Weights of a small GPT-style language model, trained from scratch on English Wikipedia.
Architecture: RMSNorm before each block, untied embeddings.
Training: a variant of SOAP for these matrices, 371M tokens, 5660 steps.
Each number is 128 + 24 x the weight over its row's rms, rounded and kept within 0 to 255. Layers, rows and columns count from 0. Numbers have three digits each. The size before them is the row's rms in percent of the matrix's.

# layer 4 MLP gate, 1280x320, rms 0.146, rows 942-1013, columns 192-255
103:122124139125118116139197148124173106129137127132111141121141122119140083109109141157095119164126123105131118113132128095098155117102128123142125111105116142093085105113149138148146162179123117
098:109168105108137161080137138106125092134112095127093138113105130138144113101077124123126132176136129106155122154175144092111165125119170114128160211152126127148152154124121140155147107142175119
099:156089121123134162079069141152161098184124133124139129128136118151133134164137095141123137179132122131109125137171168120150127199129087143117102122167129125135124144146113130124129112103158145
107:153148115141127082130133111096120136128102098127107127172101150131139156124147121131135102166122120090129160153123179131134123109125175105099106143210128157142127155133183129062173114141144162
095:128116146110154109142095122151123055128139145096137060095104128119109131094126117111129158120179131055112159126153149094114102132130160137161085179139119093169149118128109177121141120127138167
100:121105126120093108105128123167139112130122148145086139130129162125150122106086134137212128130098097136136124146104142073150171124103137144124094129127156118114143148127163138126129123130147125
094:137146124139113105106140111146079163087096107111149160140104120132130156095123136137170117119087110143165129107116129126160144140182111137131127133155143128184120144161154162138111141122140122
099:165168097154118151103107169137128097152139136132143103149153164151107104112087086149165093083145120158120135164085158101131102113101118110118130114110162128158119134119096106096144066112071127
096:105109153165138140118134155114121130117119125136105145103124123154156145114154117125102114103164093120112151126153135141148155141133108175136097170122172148123132148123148128140104130162121087
096:133092155111149155120131144124162112133171121110135104114135134182135111131089161115140156151142166127127162154142173143119111089159129118139137118171158143186103128132083144120151113149168133
103:121135168139160105191165139119136112147150139104139146124131129133152102135091137148118127107158107138153159117105157114119123140138146134121125161103135111139133142174150130098132146132149143
095:083101101174131136157115120118104102162122103121095108132099083118119120123171156164131089165118156123101145126147201157150156147108112127106120129145178138087094126093051116141113138142159131
099:154094145118111092158152128128109138118118106148128133161133133127146120095160131138149127141125128124106134171130162113143159088170132176105151160125121148137111138163148155101097125134128141
100:110120137105142161091121107137130144101134112131123110105145122156091161130109132126103135131157131130145129106119126125115134129117160124144089126125183147109138129159091120152114124140125120
105:117091112154113180096091130145147105127116169113106099152135106110123093170124084131140130112124098110130128123121110134166160115162142148113153121128112168112127141152105102116152080104153094
099:153150099127144147109110133107117156149131114101102160130128146125170113153122118094146128136096152117162078125157143122106127138116130107116166096135150100146087156149129126129125118129106140
100:131115121108103155130092161139158131101135167152084146106172164167163101098121122108188102130112134166173112118127146090147111157115155140148117127156141129149124130122159105124121152099133135
102:109128167100128141133115115160136166084129084124174145136140139162161093144104107083092112140127166162094103115111128135145107132120127147162152174170109124097120146134144097111102130146097129
111:114170105109112128129130118133128108129164124105150152156132094135126102127107046121096156135133153108139138118124099119098149170080153128127102124194097093159167185115119136116148105118135114
094:114120140117122110135092054155107079128171105117123113152113128127121137099098108101096124172134137119112125118159168178164167102091132115113126138163102146124135143097118143143126128188148130
097:150175122133103141102116130079142137124147123117133144119103159174136132148118144159143112117091129138110103116116133145129112127126077153133175143152138106121161132171097142149097189108109185
103:114095129118055137153127173126117127100162128111164078115100151097155132137159147094111126133146119104134141140098139137121101129101142131133181161094122112141154131127135172175182090123137151
095:145145113119117107148113154100108126119123168133156134120141108123117102145125158153116129118162187098139131132139134145130137152142128125140094139113135133177104106120117143131142092109156138
100:087095114172100158130121136134138138132111124136139106135138122092131136135125110117172148135124096117134110114135127128145168110143114167105147114151116143112136106084124120142148128131148145
101:130123113116142123115130146114087139122097158116133164122137153124131094089106134126113175089147155136116139127133151190157175123124140111140137104146101127100186156118128156101106122136134115
102:163099111144147119089155127076117127139098138164124111116108115124140142091147142143100105122077088156092163096120154133131160127115147122108144114116120142125059116142113105163121096147158093
095:082087171117143145148152126090138121102143130153112118127149114168120177137127118088127168139116136126113111075117128121145113070125090118110140135104152094174110151165118121113063162108107152
102:170157129102147131149118150094086139159138107142135097086109126112114127168130144104102112115151109138084123124117100126126109182075164056109139160149126122126122186117146144119117090141138119
097:142078142185100138102152092149128144108144194113143121111121127124174100108149196121077118108161167142167125119119124135125170118060125135154113137112152121133146095122122086145115144123114140
096:110117151116132140135146104140163112080115137092171122124102136131092125091113101102128105110156133115146133092120135146124096129124119185120126141147126125123081161133083126137165108121177067
102:156135155113157121129059136096100120121095139140139111117161118119117159141109174105097113143121141112149113137118147139135104138139139092118149154143100124112054130132139095097087133138136123
107:085132167133119157187148112136135145114122126128139128093112184090118121086146102148123145131120142128109119120143130100092095065121149165124106117145134136132160145116115083151142099172148116
096:085116123101098138130200115129147143141140084142150150143137153104120116119138138159138169108168114110110114156111118124079091147138131126129133098144123128116126130142147108178124152135109114
127:130171143107152130145103146145153168113098134141131090149093119124117127122164147144103133117112144147117087118111096108150130099088109113109155107106171109110137162122135178112136112111107148
102:161095118140115124139154141139109117152154131137138124151167155135150167138155145135112116089111164125113147121119141120147104104132108125122151152156124101116132174177091140126115118148158151
104:089124147134111081163140127096154163112157095113084155124128117117097116145101168139161122140150123145090119152077199096113127043126151158136137119094090086125114158165067134122160110100132153
096:091127143125160118140116166127158191096158122104112138153145115136176142117103109148113166101126116153128137138065131148109168127116183160110090117111094106084117186135085175131126129128141137
100:116118089143091113101078113123116167059124171132129139144109104126152143113086144129127158119101084133131135118106097097120150138114138125158167096151106156120079066107090140125145140115146139
094:167132126166135140169123140093098130132148144102127138120104153145161153171134146128097105153119132135156089109160166130099152135117110125157141133105161150114146151116147141132123130142076100
104:098153163107139123130155141146157174127129113105149115142098173130135114169162147087111144129122110147162114076151121115142102158127105159151084190115112159147167093122134124111106146119128107
094:116132119133076125133119170119116119103106095115111119107100103131172130112154134126130132100155077148153137155138167080107130110112129134112123089130140120126140133111152135148088101139153085
099:125145082164116133143149088129113133143102097143111097126078114147115111124128128144108109138134122160159135132149142153130146109155092127105157124120144110108098138115146149155129094097119100
094:134152122163173110138093135143078125081161101130172098116140133145105099144119131129130130132129167052128121127103122152104159145118150151132109139157114122151129087141168135133160119151124119
092:197076091117136079133127137153126124044109134150135092134104135117106125135086102126113119112078152114139152119131120121088114095134171140110134120132157124142121121165099095140131125084154118
098:140146061161144128169101138118087117111180120136125152133130121142133161179115105111134098151146114114104138145126139131111103105175154122175134154146128116144105100131088101072137109161114122
096:094103173148125166123095115089138107150100126140104100115142147157125129124112154149142112072099155084137112153099139156158107129115142119147112184098130116134131131139148121169156085123160104
102:173182127138148125144109125167155149081121120121149118175166136160140103122104135112092081087127133138160132157141119112136136114128176088153093114121125135150134140141151153142148117111083132
093:124131134135124156152091124121132138116195165106117142129119110166135171135142084113161105129115153111130162174127135144152113138135151091134162121141124068170152082115158119134114153130146123
099:129168138196185076119096166146173130119131108115158160084127141111144114140100134123104100097121090100160114123115168135083103132087116106116142104103103114096094148123129103133111144107136122
104:091099101140127091169110097146134099119142127102106136098127159118161132085132104152107156111118118138190127120130096122122155127118184149158134096122137103150163124105157121104143107113063138
100:160102133116113137129114151126148117132103125102121167132101165130114154150089127162153114136103169100130125137138114145146123109135124143126175071127162103149130113127088161112158126050091111
098:116117104112091134140167114156177154168119103101186140111114140133158154139102141141115131146109142161171135120113076154169128107107081049144106136113171144128137151107149101158111165096099142
104:171163154143108102084122146134132135136130114133127128113127145136133102162151054078132123166120150116165111137113138116115120095127149132123124153164116118183142098142153154121145095106148155
099:130104116109133138126102165119122120152116118067116128132154144091138132145100124149140082079133108152166128090145121084129127092128153118117158129131081158139170174137136076128139130147173134
102:129112123098147103118107089125125156154061122155148167143059154120153151121128154125101143113139148032131067119094125137105137133113131112117156160137113113153122165159158175114150130130115147
097:100125131121133117173188117121096104113122142139129131159093118138121129150118132069106099131128081130139158175130110091109118171148148113171160176132135154142133085100118102093126115142177159
099:133143174118150114138141105145183147159186144117115197114153149202159120153083132154142145134087144122131131123131113159097139117140150147136148135091139186156142101112092148109159120136154144
094:116133118116124099122137101172122148124103135116126146121167101118147109183135118110091127108189131138095155130136098113140121088112164109108090105146100113150162126131119126122103107161142139
095:124130111131099128120130120133144165148082151159099138142143124118144104135135105113155082129191137118150105142117131094124139146132171116157108144073162160144169163110143149156116118152117173
100:127115158128117127159119101114176163151088200126141079137127144128105124141148111127141169125134111139176110100125106152127133123128133144140120173132105132103176124148143105129139132088101150
097:157122099110115157121136131122111115143153121125139100167145146109102151171120136127165104163157146127116099106189119174171133164112113124160119155143127162115157152127158110134116136082122112
099:112105130108157101136141110115112130108101087069104118129148108102132095142085108115130145129159161132098119120116072124095126106106132164119150137102107140171139123154148149136166142120155133
091:135110102165144132108149112139131148115135107094133119157095176140162148136144148111133131158109113084066173115150164106132105121116147117124146147152119143121123100111129161132113140161122105
099:118116126129098154130107143141107089101134148101108127134183134170106165159111174095147129116122125143117144121137157158101173176143101145136136156100103091120107158121165144085092163134135128
097:161120136128136152124144095089124136160152167103145106160114115108104141167113088148109139121137105116141141067136126134088163151111120149110126166100164136177128160133135142151107102113192154
098:125094132130168165137157104132115138075083134140116120134136079166103117134129102164120156123139103067117135158117109101091146141129113141125125092101151119153109156111167110116137121148133135
109:088129163110114108115153135121114128114117131111120166132137117102120125149108144130134109101123122132157140102122119093141154095111148158142130116093138131110103135110138119136096102176170119
104:169152115131140142111096114097107122135173149145133089088092150124127103127098119130114102115124136122079122095125120081113115139103157136143117160139130139088102116122119119163135124133145152
096:100116126134116101142128102147148131164186128108154129126132116115128116137116121134130129091137130137096134128166097124156134115157123151164124141108127125126168164140105152102106139123149107
102:105168103103130148171092138137143117091076062114152131149116127133122144109140136122122140157128117137136148122157092145122126144157149153147151100133127072107128104137114112094079104118113177
107:168116131092104128132137153143145130127121122125132133145144163112160146103128118106181160140133174124114164118113106162152099111098120074144151112122130135129123150063136157125098156135141133
105:149104103111096138091122088119152139115129115105120160110131176113088094143119136155134081093140127155178123159147141142102097120117095147155133109176126130124136173130152122116141125132128151
# layer 4 MLP up, 1280x320, rms 0.143, rows 942-1012, columns 192-255
098:134153128159100163130124129118141112121132144110122157129112095160123137114126137115166124129056138126109154130172112108075135138142180118166100134129098109144093113139152124115154121157119121
096:154153079156124141132155133139103146128110138160117114116085115080110124119129140109147072108124120119146107151157132154100122040097158165127109116106100115133157126135131116156123126089103124
098:107101134098084156124139107104150156091159194153134111150106141097158130084102154116086136150087146165138131116102094079100122129117151097114118162158092125177087147103112092109164137131091156
114:127111090117128040114138123157130112180140129134134162156128126111124140121093125132107130103131133151148122112118065163143158127112126134150107126170100148137173149119176179115161116123156150
094:142132136120099159170108075121116116168109153126129161137077133122080122107138089089153102117140146087198190124110167129162122164135136117159100106133100160128149162127109133116155140111104119
102:108127106129131127114118134136083116111156107153141121147125091166137160128130157146098115177092166137080148100099147124137139140131111157101134171135114132152147181133086118132101162088163101
098:176122098128130113120129123121095133165153191160133141135127165111142107119146098116128170125098141110107138135061142120145130125108116122149091134089145087105147083128104162152112134117156115
099:122085123110144125096127144133099149148135142136109158119145178115132093153102122089135163105122161142135095112143117123142080083137175108101106173128113136142166137087106120158061063131115102
095:148144121164122127128134151161151132103122117128118126141133142127136088099121120149149140126105104143123107153127114091123178132137123132117102199136142108150198146076133119147128081139119094
090:115084117160106139140170146138057090131116140121119135126111121156106151086175117115093103134145137120157156159130125088154110133142142094147148106111137078120092120133146175083136134135127131
105:120171141124130135108151123101140134087088144141158093111135148089165172097119124119129122144084132113107095124119177190130157155134096138131115132126098092146167132180164127144154119159131164
095:114156132137060148097124100124097121168037124107132091096126142082179113157123153111148133140145138159082117126123141107133135133071129144141103117152119137122096105111152143077148131162143118
094:082140125107135151127139144124129135093089110145154140163102102135139103144137133112169121106138099147157125098084105105137117142142126171135155148172089100133152085137128137178121142128114161
095:137143118162127127116140151131093113156110155149104118087140138148108123148139151130135126136137136110145081120141149135125091159167125125127135118177095128103122113150082127132127123111141145
105:176082120153111144131147127146116120085091144181130177132115124127138149138111135142117120167189147126101131124091149173116159143138131139155116138146118098147146117104131137134104147131156133
097:128128109149104113134112111151209137108081165118086140157088114186117113154098098162091111099149110118098119180146150158119153143134125104116091117127156139129137104105129168113110135114166130
102:058129123129135128118165084111157135163141084155125097133115116152117098137128149144150137143115097126103125103121105166134119133147120131083103116124163078123141105150115133129135167120134161
101:142133173100092100084125114143157144149146178100138077104119108132076133133134114124139073111142159116106120109130146119153124111108094126134142147115096129096194159127071125136136169131104109
112:124164144137135131150128133121095086139152136110087104160120143088147141150088126110073163118182123135120145144121086106135161103130168104129105140173069127138188187117121152088157112111162113
095:138131110110165140184112079177141104153133113148128120107061133065127152128123134135108142130127120120106115158130082149139151152132160126123100156122084120117092115134108153154129133149139124
098:133138114126142129104141115103116042116134140114148124145135107092096138108129142167136117145104111176161169089126110133157136168123116143132110124120166145183158137117133115106096165133146163
099:131106120134167099136118132140107132120142124141118111125142138097124092142173156149156114142114131130148115158143165093089179093119151152106127146139084151123123130154168108074110133137123106
094:143133122144073124154170096117164125131109083147124091175108146128137146123139120120134099177156093126100114151158097114122128125131134142143128089113100144118159164101111103112134091086116068
104:133111148150085112127149119112121162091102116143160152117129131121097142126155139185148099127122124117127171143089164158121146146109087130119147115130129135114098122119117093118074066150147128
100:138090150145104113113182157144139117134063123108168134142161125157104117116105145094112132112117106110129144131148153148097133164122159107130124124133095132144155100121091146145116126117104085
098:141160128106152125092117083116116134114132132187117125138139144130143103102133124119092102142102136103153110131133138082138140137105166103124091135120148137097104128150135145137078120120095134
098:122134104143120110134123119118148139118117093078144120131142120163079148106142108126130151132100145177157136097121088154101136116107128101097106122140109161151167126160093105109149143114102175
101:117117131142140082127124125133127123146129135088151145155105145122074123139123099160118136083123127116114124106107144107150137119087117137142151094144142114131093123116148154118120122170169107
097:160117139138099115099153098110136120109121173144116137110090079161127127090127163116095136136143113124150127132170136136153141148140144150125111157107141174086105160143109157117133125146132081
102:108104135125133123113113119162148120115125144051128107135110089132126112101155152087152073127134136150131152117179165131154130071134158119121164149105102154113178094117113081092137089141063106
103:162106137134104095100114116098080154149129102155126158141114159136145115123133122128095062125123116075153132123106169161129134107112145109159095152127056152142101159154110129110113134161116138
102:106117113178141126156082134116093079082155098131123108091123100155141125121157096168128120131098187131125141132146103222117083130138172119128096114147153124132124167094097132147145099153125122
096:145131132141130129084090123125114115186107133148118128142101168125139140137126110143129084108128083110119114112131169132122163121129107156147139149119114166124112106080106144088119115126123124
097:126130134147108125151105155190140110119123154126105112137135127125111119160112105114073147088105134190095081131061096110139131123120155134140172112091124140176113132125145136128174080128119170
103:143147105171129084084094156168114115131126090144107119111101158134087114127135139127121155123185122145136111142103100111131124134140106113146123104125126164096077089096154084153184133083138088
103:126055093130116122103135183120149122139088132099122146138091137137149175165107094153097116114119167129110123138076143120138085130133159099116121152155084076156115113163132164127127116152110106
097:115144144133137155137087124104132113125143145152116133115150129110143138109176124150116129135114126112167105152117146109116140139137168126129136125064095048125116165104126142113123133129114138
099:122120134106113105133128082162093135152136123175154152110137132167139138126143161113149138152149102128143103168113104130120135105143143168117100139185135188162143132129140145136116127114167133
095:108117148147140155115111110139156094100114077115122133114114164111127047121156091084113169131127126103124132127136136132123160157113160148168129165124132122142099160129155165142088132153142117
097:123149069146172106113107114121090103169107111192126115146126102129128103154148110135166137109081138140129153132119142113153088142131159166118147102127079123121185144125131131121140116100118124
094:107141137115146137171149116131161107154132133143130144152125095121168130128150132151105121128090145123134131120123161124099093116085127120167085158106146148140138175140135163091100130165116130
097:171165121157101130141114130151116127075107121147129128116166135175133087120136082087117115152169121119139098114110114106115127137098133098187103138128131096162123100123123107109087131134155118
101:135141127098124169118154122096095084145131141152112130164138114151085133146160093143127124173155157133149118179141160166160103137106144124138084097121123150153129182109113195140088147114117137
100:142108171162167149139129129128101157132108114118145135142146123084057161113122134146123177131123122172097148133076094125140111132098139107129140126102100139108124112126093129110129153102105181
099:111159103140136154129136153131167144108205098077154170111161125119140124141095081115121128177179143140138103128128179095120125148115135114137121132160156133127138100063126098078139095125118149
096:154152140142119193124107140119142099153078144122126103168165087084113117107144114179122130106114153095118136156081188115131137154142108106116131107140099131147110152131123124106146110095129118
101:132144128139166116090090137157125097103130129171183096139094148122147156121110138087140128128130159168107196093119145101149193120127179194119129070139104132131156155155101127139105116092144120
098:154109107092148106092153156136157137139095093094146094109114157133126122119133132142120105097169146116176115176152142125128119151126106151111127121131139126139133118115128159114133108133148106
093:145176135127165135135129129142120155147144090105139134132174093175138101091144151138131132074135105135101118169150163162138129087154155130133138131130104116170107116129139176102131095142106127
101:116140141122148136124141114122146166126144148144097121146134139156150170103120161104134106083132114134104121145113123115088114188156111139101129116122177128101086128142115137084143127122178148
100:110123139120098153142091146110163169109167103097139122179148156116121133119108139127144126168108180137093095135088157133141141106144128140137168141154151107112118164139128112160113132125110139
100:101136160131111129090138143097104156180114131137112157125153136165107131131087097131099131148138136105117099166128110130134126120116147090117131157122130115083103169139096124107140146121089134
102:121117107087127129099137128135119149171101118101118098148121119119142118119121160130081149139117145139181131122122129132096131140176148135124116108078121091115094117143115089133110108133134144
100:139135134128169096144146147127109091110107121076108160128127138107146104134077124163160105149105133119112113125139109124156114131141103107094143119118117099098143128126161117125132118116103115
104:173122113098103160133128154129117093114136113132168148158205109099101129128120166125149135148132099093135135139151101149147127109133109140156118081146136152128120161117146169106124140124149125
097:126147151140115071127136161103180091081118109104155098141067080115099123118145156105133167183071138112138129113139138122140108154119125114137132137133150164152122137126124126147173173128150117
100:120128128130157134129149157159175125078136130100116137141160139176138151095108176120168134120148141107153132093147171124146130118147155139149132164103151118113119114098146127116138095136169149
096:132143129174151137113106100103136099126113136131130069113108147142169176144127096121159136092115164119138115088140185052146121130093117088145109143147104155164123131167135085148124152120123178
098:143096084149119164162122135172161136127108117144100140132153163115156174143078147121090186108137136122122133137146120137126116138146163127125096116121137123126097153111140153115150101127055123
099:172172146118139146143174136103133103108126080140111076101116125121147090143133150149114127153167136125149081120138113131123075093097148136119132139125146094141140152111138114117106107135150126
105:097109099096159166148158173179098147127134093150087180166134141115092081122090140141135160088158114148135130122138138100127156120203094159121156096117173123134124111101087156137152127136135116
100:132138131100091124116153122168141136153125146120119152141134173078109101162112133150144162118147120145104144151153125114096131110133146180132122138097082111112151137169175107129117160084118138
094:155090117084100187113142135125112156151112115145131136150115102162113153106124148108095151117149167163106129069128115119159119159118131112119121122118123125111063121137123109120094116139149129
101:162085160107166124153130119131107111101132125130153138164102119099123113101115137175128108105142122120103140108138142139117118149082160133112091161146088137133110121166108150119114131134099174
094:125106151127109133157133151099094151056125131146110121099127123158149121135114110121104154159110155107121128147131106142104126128098101125130133119131139118128141116167145072106133182117148063
098:112138145123180098157134119123123123117126132098125096101143118137116132103154130162092147105074147155134195103125140095103155136114110082115125139107153093137097143100115175124112163151153114
109:084156174135164152121118136125095110098128138131102122155133107142117150123152142129124145107102147120133129075086136113129141124128060138132147108121113100119122092115130142123161192083122157
107:173122147139152111130148153122156201114137180168098126103149193133128171186096140148123127105125152152150138112137086150112126123176123123094094140152115148164135126160116110129143126104121139
100:108138128129151100114131104180115116144125145138141127166145126142130128153098141076127139132138115151123130116151133140169129162140071145148082098138144093155131137137106136143104119118131092
098:161094139096137126113127187135126153142099125075174119146114131133129179159074137140137188093133108084132181178158116148160108145127096115143103100130123134128134117101144151136126109137139134
102:163117106127118111138140090084152127111122150131103150115132148156149111136114123122123114134112132117145094148125145140122120116151152146131183153093151127162084122086132116119143103141174114
# layer 4 MLP down (transposed), 1280x320, rms 0.138, rows 942-1012, columns 192-255
102:128125106200134136163148146136093121131137138098097136090125098122106134102141154136112174137082144092118119103124145144135131131139105068135127177125097113131130104164142119166151120138120137
095:144121101160126131134123119116160088140106134165145167117080154157110091155114158104130121110081123119124126105151146089128098129141143137037136091119118142078114097136136138124168136116091136
103:094083069116129152144143179127133093127131115099133127157092135092143114123128129124128144130115110136099120119109131145080159136147182124171115094104138124149116128115141093122138098156102110
094:148136140154133134116134131085144121142131086147138153159103120111132129151108144114170114124137126117143140161129127128131134122112152117000116131187135128131114143157185158104142133147138128
100:118097162150155150097111130105136103133133103116134099112152109153130143127118127092099142128099124123134164121166117126117074083130150129122086133141152155162096116093126144132140139116087147
104:127113119147126138105086156061123093097108107096120114126107132133143075133121128092153097180160166148091108112145082111149112089161156134194108155115129127129154180091147125130143150096142100
101:124153161145136141133109152152133157115118097149166122124144127182151176083160159118168115148143133091144146128130138092127115156150121100142109108155095121094081153101148145164128126114157124
100:076119126134136157154101078106123092148105170153155116121187122131135118153120140108157141161116100146134115069137161149123173168147147118111114123138101135130124108135133142136118106139127123
099:137146136150106142109116190105144113106118146140087156100129134145102164190157147144132124158119107084141105138080067138130096154092114101123107125132124139143105154111121101147131114109113158
095:114112140128127128123167134085136202151156156122113110105118103182104148109154151121107113135153110136144113125126151136135133163107139105239115144109119140150136151173107114145133136129123156
104:174149149154163131118109169139112125125127115131104154130146176116086184095143115120107116141104102150133145124084145119115140112117087129142126111123133165146087158137163130124102137129126126
097:107085138141111155137185140111128109090155134137133154115140132172133123143136119118115167157125135145158137121078113127108117120119102165255130130130139155140147173118136107135139124135118141
099:203144128168130143141127150138132144152055119133155147165142090155159127113126087121152107101156135120133144121138138146124145123103167114080153156112116144081070125112140103111152123155091119
099:161130153078123139149105133134140147137124132096100101088107116083134153139136113183154136094121143145144134113123134115100173159145158128152130187116155121142121145099116147137160148160150138
101:093156105116120144142072124124118093129125137152083123099131115089108105161130116093124144140123115119118123108129116120109127149127114110220127119105123125123093129107147168118130103102162138
100:164136147097120100136133149156116116141138099110113123092109112150095129085136096121103164168142076113132140106101099135122164145080093128126130131096146126105150134103136160129115175131157107
103:143170130142148145134149130104144135135118118106169084142103134087144119123083127151134115116138128118135095102118191138106164132136116128005155128128116117165111056114171094108099144094132100
101:163145131125137124120146133105116146124100141103124120136126133136160137076151098104150138101108156153094110105125097130096149096095130156086119155097097146132161133136151112125182125110101112
105:152138081126143078165139138163103099175119134164126096135120120114137149112097163092113169104134088106117086163110125112131136147091178101104118119161084138117134151147127130161159099142118089
093:122161162132080147144119143129140154117148128125138118100152111113158146148140119154127139133105114122161135113107111135110132157142158165055147104162144157159159113099149066109150146138136128
096:155153149152131157175134150111105177080097108169077139141088131136127117136133130130145107115133114182165122136088156108088113140128117144084137156152125141140100131102123120145163100128119170
110:180146139109123170145160116122093140154079103126179140138124126082127202128143149107127140115139094126171129081087109117114141099127181122100099096126102109156089164118096097127100136098128135
096:171137123129162114113081100170102168084148131145140128127121103142176106119140144139151123160105136146116125156140147129141023166123148149154139111121156141100117142124077115114131068141112097
105:119150110114165096138137136129137178105140156135178091083125098128109131086139116133106129150129135146126104178089111129148142132134182150097151132106102150154140112109125118106123088087121135
103:116105067156131159151119132172160127112157081062096172138137153137144135160115174112123112098121127127132129108158169158142146162110119098105108098108098182139126122063128129150178148092132146
102:118105106144123146150142153162089158173152104110189130158099123111130123163116167139135133126091149129108110113155127129146154126088140113097133122159100139140146098111185118115147110117163108
095:121191106134146079135126111112107120117138131093159127125100132123155119163124116137115103087129136140110109122112126118103143126123140123005129126088107116175123144110108079166110154121130131
102:091077171152110181124136104167099098080127101124136122161138144088136098126146121076174094145147088121139130099153169121112117176169105116178111159121122094135065166131091132102114091105110159
095:108142072165152144122132119101153153085110141121101178079112108138123117138146107167110148142090108114114171076093121092115144136124129099067174143113119104121126140151123156118119136132106152
103:170164120095183129130186086151085143118157115142189111152121150130141132129129162140161134150131114109134120113116136147155148126099077170155156142114158123143126136126154115150153149166136078
102:144129126122141124104124101110153136165125130105120143127105120113109120092197169116139145155145107107113151172160118153150171123129109156027158122109089130125083131118144160157130100149120147
103:099159119112145114163088118146109106112123125142091091137157129053130082119142102171134151143121120098147105151099109135136120096121136128097143145150179128122113149121093107118134152137089133
096:130114174109105104117145095166161130115170166124096100127088127122140149100137159125125121143139151147113189156076156144121099109143121166135109096102128126121149150136122164109139081129140089
106:144142109134094114111181123136124130164142131098157178093135129096115119142083142141192104138144156100144164128175168147105131142113120134012120114140137122136098090113141111127149150146118105
097:118146103119146146093140160183120110156160123119144122172172138131127123140166113137158094140162104136106119098150112115120105114127150121232152135139122100128129148127168108103102138104112099
100:116110118188144114139112120126093146101108166118146120152163158153108160097118112096133147122132154117161122169100151142111138106146174147066130161108115105165087194131136086145142107112161147
093:150129139117147108145127059157114125057085107134126148095120149130140113122140159123110121115136125177165119151140102100155103139149108120029196182124120168166139123100125145150114144118153156
101:110136115119154099159095146157078106107125092101092091138073130102095118119169158163082131142167133114159169106130148128140152099121137076088145161165071151104113139138093188138140088110089158
097:089145096099167140156154098139197127138153138154155157142127146134150102141123114131151127136148141138134148095105113137123110161077131107090122105158132070117105130142080120146121137179102125
102:125093110166114134101086098134126158116113163160122098132130133153116135111156128161110126119114125108143144125115135099089149122117169109065156138108145123125082129158103102168122143114137151
093:126123121118117129137116090134123163146110108080123123111104122133121143093120110118084160116150131132111114140132102105141129146120130112255137117076136111144112091104138137110092135087146175
099:172178120159149109130161094122143149115101161202156122109115116154160136102113143128158138102147122120104104135148139113120128160144113122242118152128115128148115137148115131134129119144124109
092:157123127171130090114134123122123166138151111102118093115146143154138124104133112087130087150147121164120145123132122124126065118130158144158125131124120126133107118150156174095122121140120141
101:135126128134115171123122119126150124123099181139125103129104080144147171113097150094090135104121179084123137102145152141124129139130116142169099098162144107112109165149140118123127155121120119
101:139187110143160126138141141105143162123132126104170137139189118137159137135146111124140147170136134175106103116101145142092152107118145084074107133119155122123124095146117104069095137121147139
098:063210123147145095110110133091098134160107126143141140189116098138118149099164166108103146099085119129140116147122096123132145111118132130104157087107100130149140120126148131152145135068120112
103:133126137128139143127115138171101150107132138148126136131120129092108104124181134153183122126093152115116142097154105114169143134147161163119095120071138110155153117167128127108124120104140123
093:138098113162138104118108116111107132117110121087159133122134132093138129125101137144132130126170182124121121096115127114129140112144105152201145133122121116152094108124119102133126133119122078
098:124124182092147105123132117113150114156146099108109121097128174093185132121138137148122156156130110128139131154117111139129128125120142183183106145124173184107106208111138147130151100130171093
099:124068137162118119129130121115121115118101175088156137123158141101111193127116123113120131087132102108132131125111137118094131105116170106198130138116111094105152131165107134111124128122132126
097:126075121132136073124106145131120104129128114126120095124146142146108143189117145098131166117151131162129101139127116102092143133130155189145130103157085123124125129110071140145105127134122141
101:105114123140070123134112126194106155065147122105152113121129117162114120138096141184101116156093123171133108124125125126130129116138147117020160115126107158080132127131127133149133130107143129
103:125161129157114119104148085110132120131151121151155132084134145127149124125103103099161109180103114128117080117086125126130163128123121099252113141124139124172154097130129125129127113108118121
101:152124135132129127117136137071122117158165098143132118125125118137101131131119107136130141149118135137113141136136136111180155121160159129040140101154130128155119125161121152117125136120110130
104:109156115145140122151108108149087150134119138125123150130112130099134155102122139120123105086138169135153139142125126127123152131084147152195080119116105152120072158137138147118120159122130139
097:099165129142096151124134084123149128101156147087120169144076117137128106147167164172104143179107128151083150130120129119152117143113081140152143144143122114163118096139130104124112111137165118
100:124112150101140097165100103135125127148134146125109107126144097152109186145168124138166085102130144155164097122143115115125125092142126112070143113131099127122110092050126148089153106120142124
095:119113168110089103098111127143106120161120114137076101109199120111112113120123081155102111145107108160128107121127152127107136109109143136082142165159148137130131125140089120112083139106122088
100:141092075102142137170103079147145131102138112157128109113102127130126152125103116124107133123079130134154118100114161127140123133158082111125131134161130106134135131149159111138127084129137144
098:149132122064172124127077104120168171120120087138122114104102153134155060105115109127139047141153140139119147128133132138120132115145138091123122111078102101149154158100166105117131140132161162
105:099128097131137117107093097105129149129130130102178078161130107084157176072098115116125099122104114143159113121128120128121126131136144078079104140123097103079086147119080134122081133120113174
102:158120139121064152116154134116160116130111111068115135118141136090110157155076139133102139169172083160138138150115123144145121133104133152065130105089104083099111163169116125119138178111116140
094:143139110154110149134158133124131091102164099089149091067105126131166135143148108088173155148129129107125108152143166134102119131123135113178148141135080133133138117143172169123155125106148106
101:120158118146124131129162105113142088133112116124111130120125118117097131140135088115128137129163132108082128082128167113123130108088148118170072126160165126109122145148139145121129132158120167
096:098105107145144122126145116156129141132136154127108095161136137130099198116138121097109112142129104141135092088108117110163140138127098124195127144170149117124121142132128112094087096118179113
099:098141148140101128102158134110120164122150099165130120113091136088124119114152126134151119087143116133134097129162155114073130132117123134067145114144122145140125090115157114116127131144132132
111:095133158130144167142132123159109153157154122091117127143123140138118146113145117175109134137123143139103111128126151092102122118143103099119128095178162159134123119093139133152147172098117085
101:115159145081134086196176161144123134140109133141139130096114126170136165128102124125144080139111143123145085118118111143094134098138135149079107127137150168123121127153123186147128127144125113
101:095140124131101127135116116118105082144081133106166109117160179122128106112129151076138157163097131146143129140122128159114148096133122096083101129139111144156154103128100133149125134108116131
102:112134112107121105130150139170110098147149160157095188166147117118117141126115127153073129109143159117106112114111119142155129134134127147154138125162118126122126133149105135100106104112144130
103:091127202107160125083163104148143130128141149109108172141161130147141132132071112138138077125133138139120111162187159141135147114136115138106148123134150063115123130162176124139093126092149164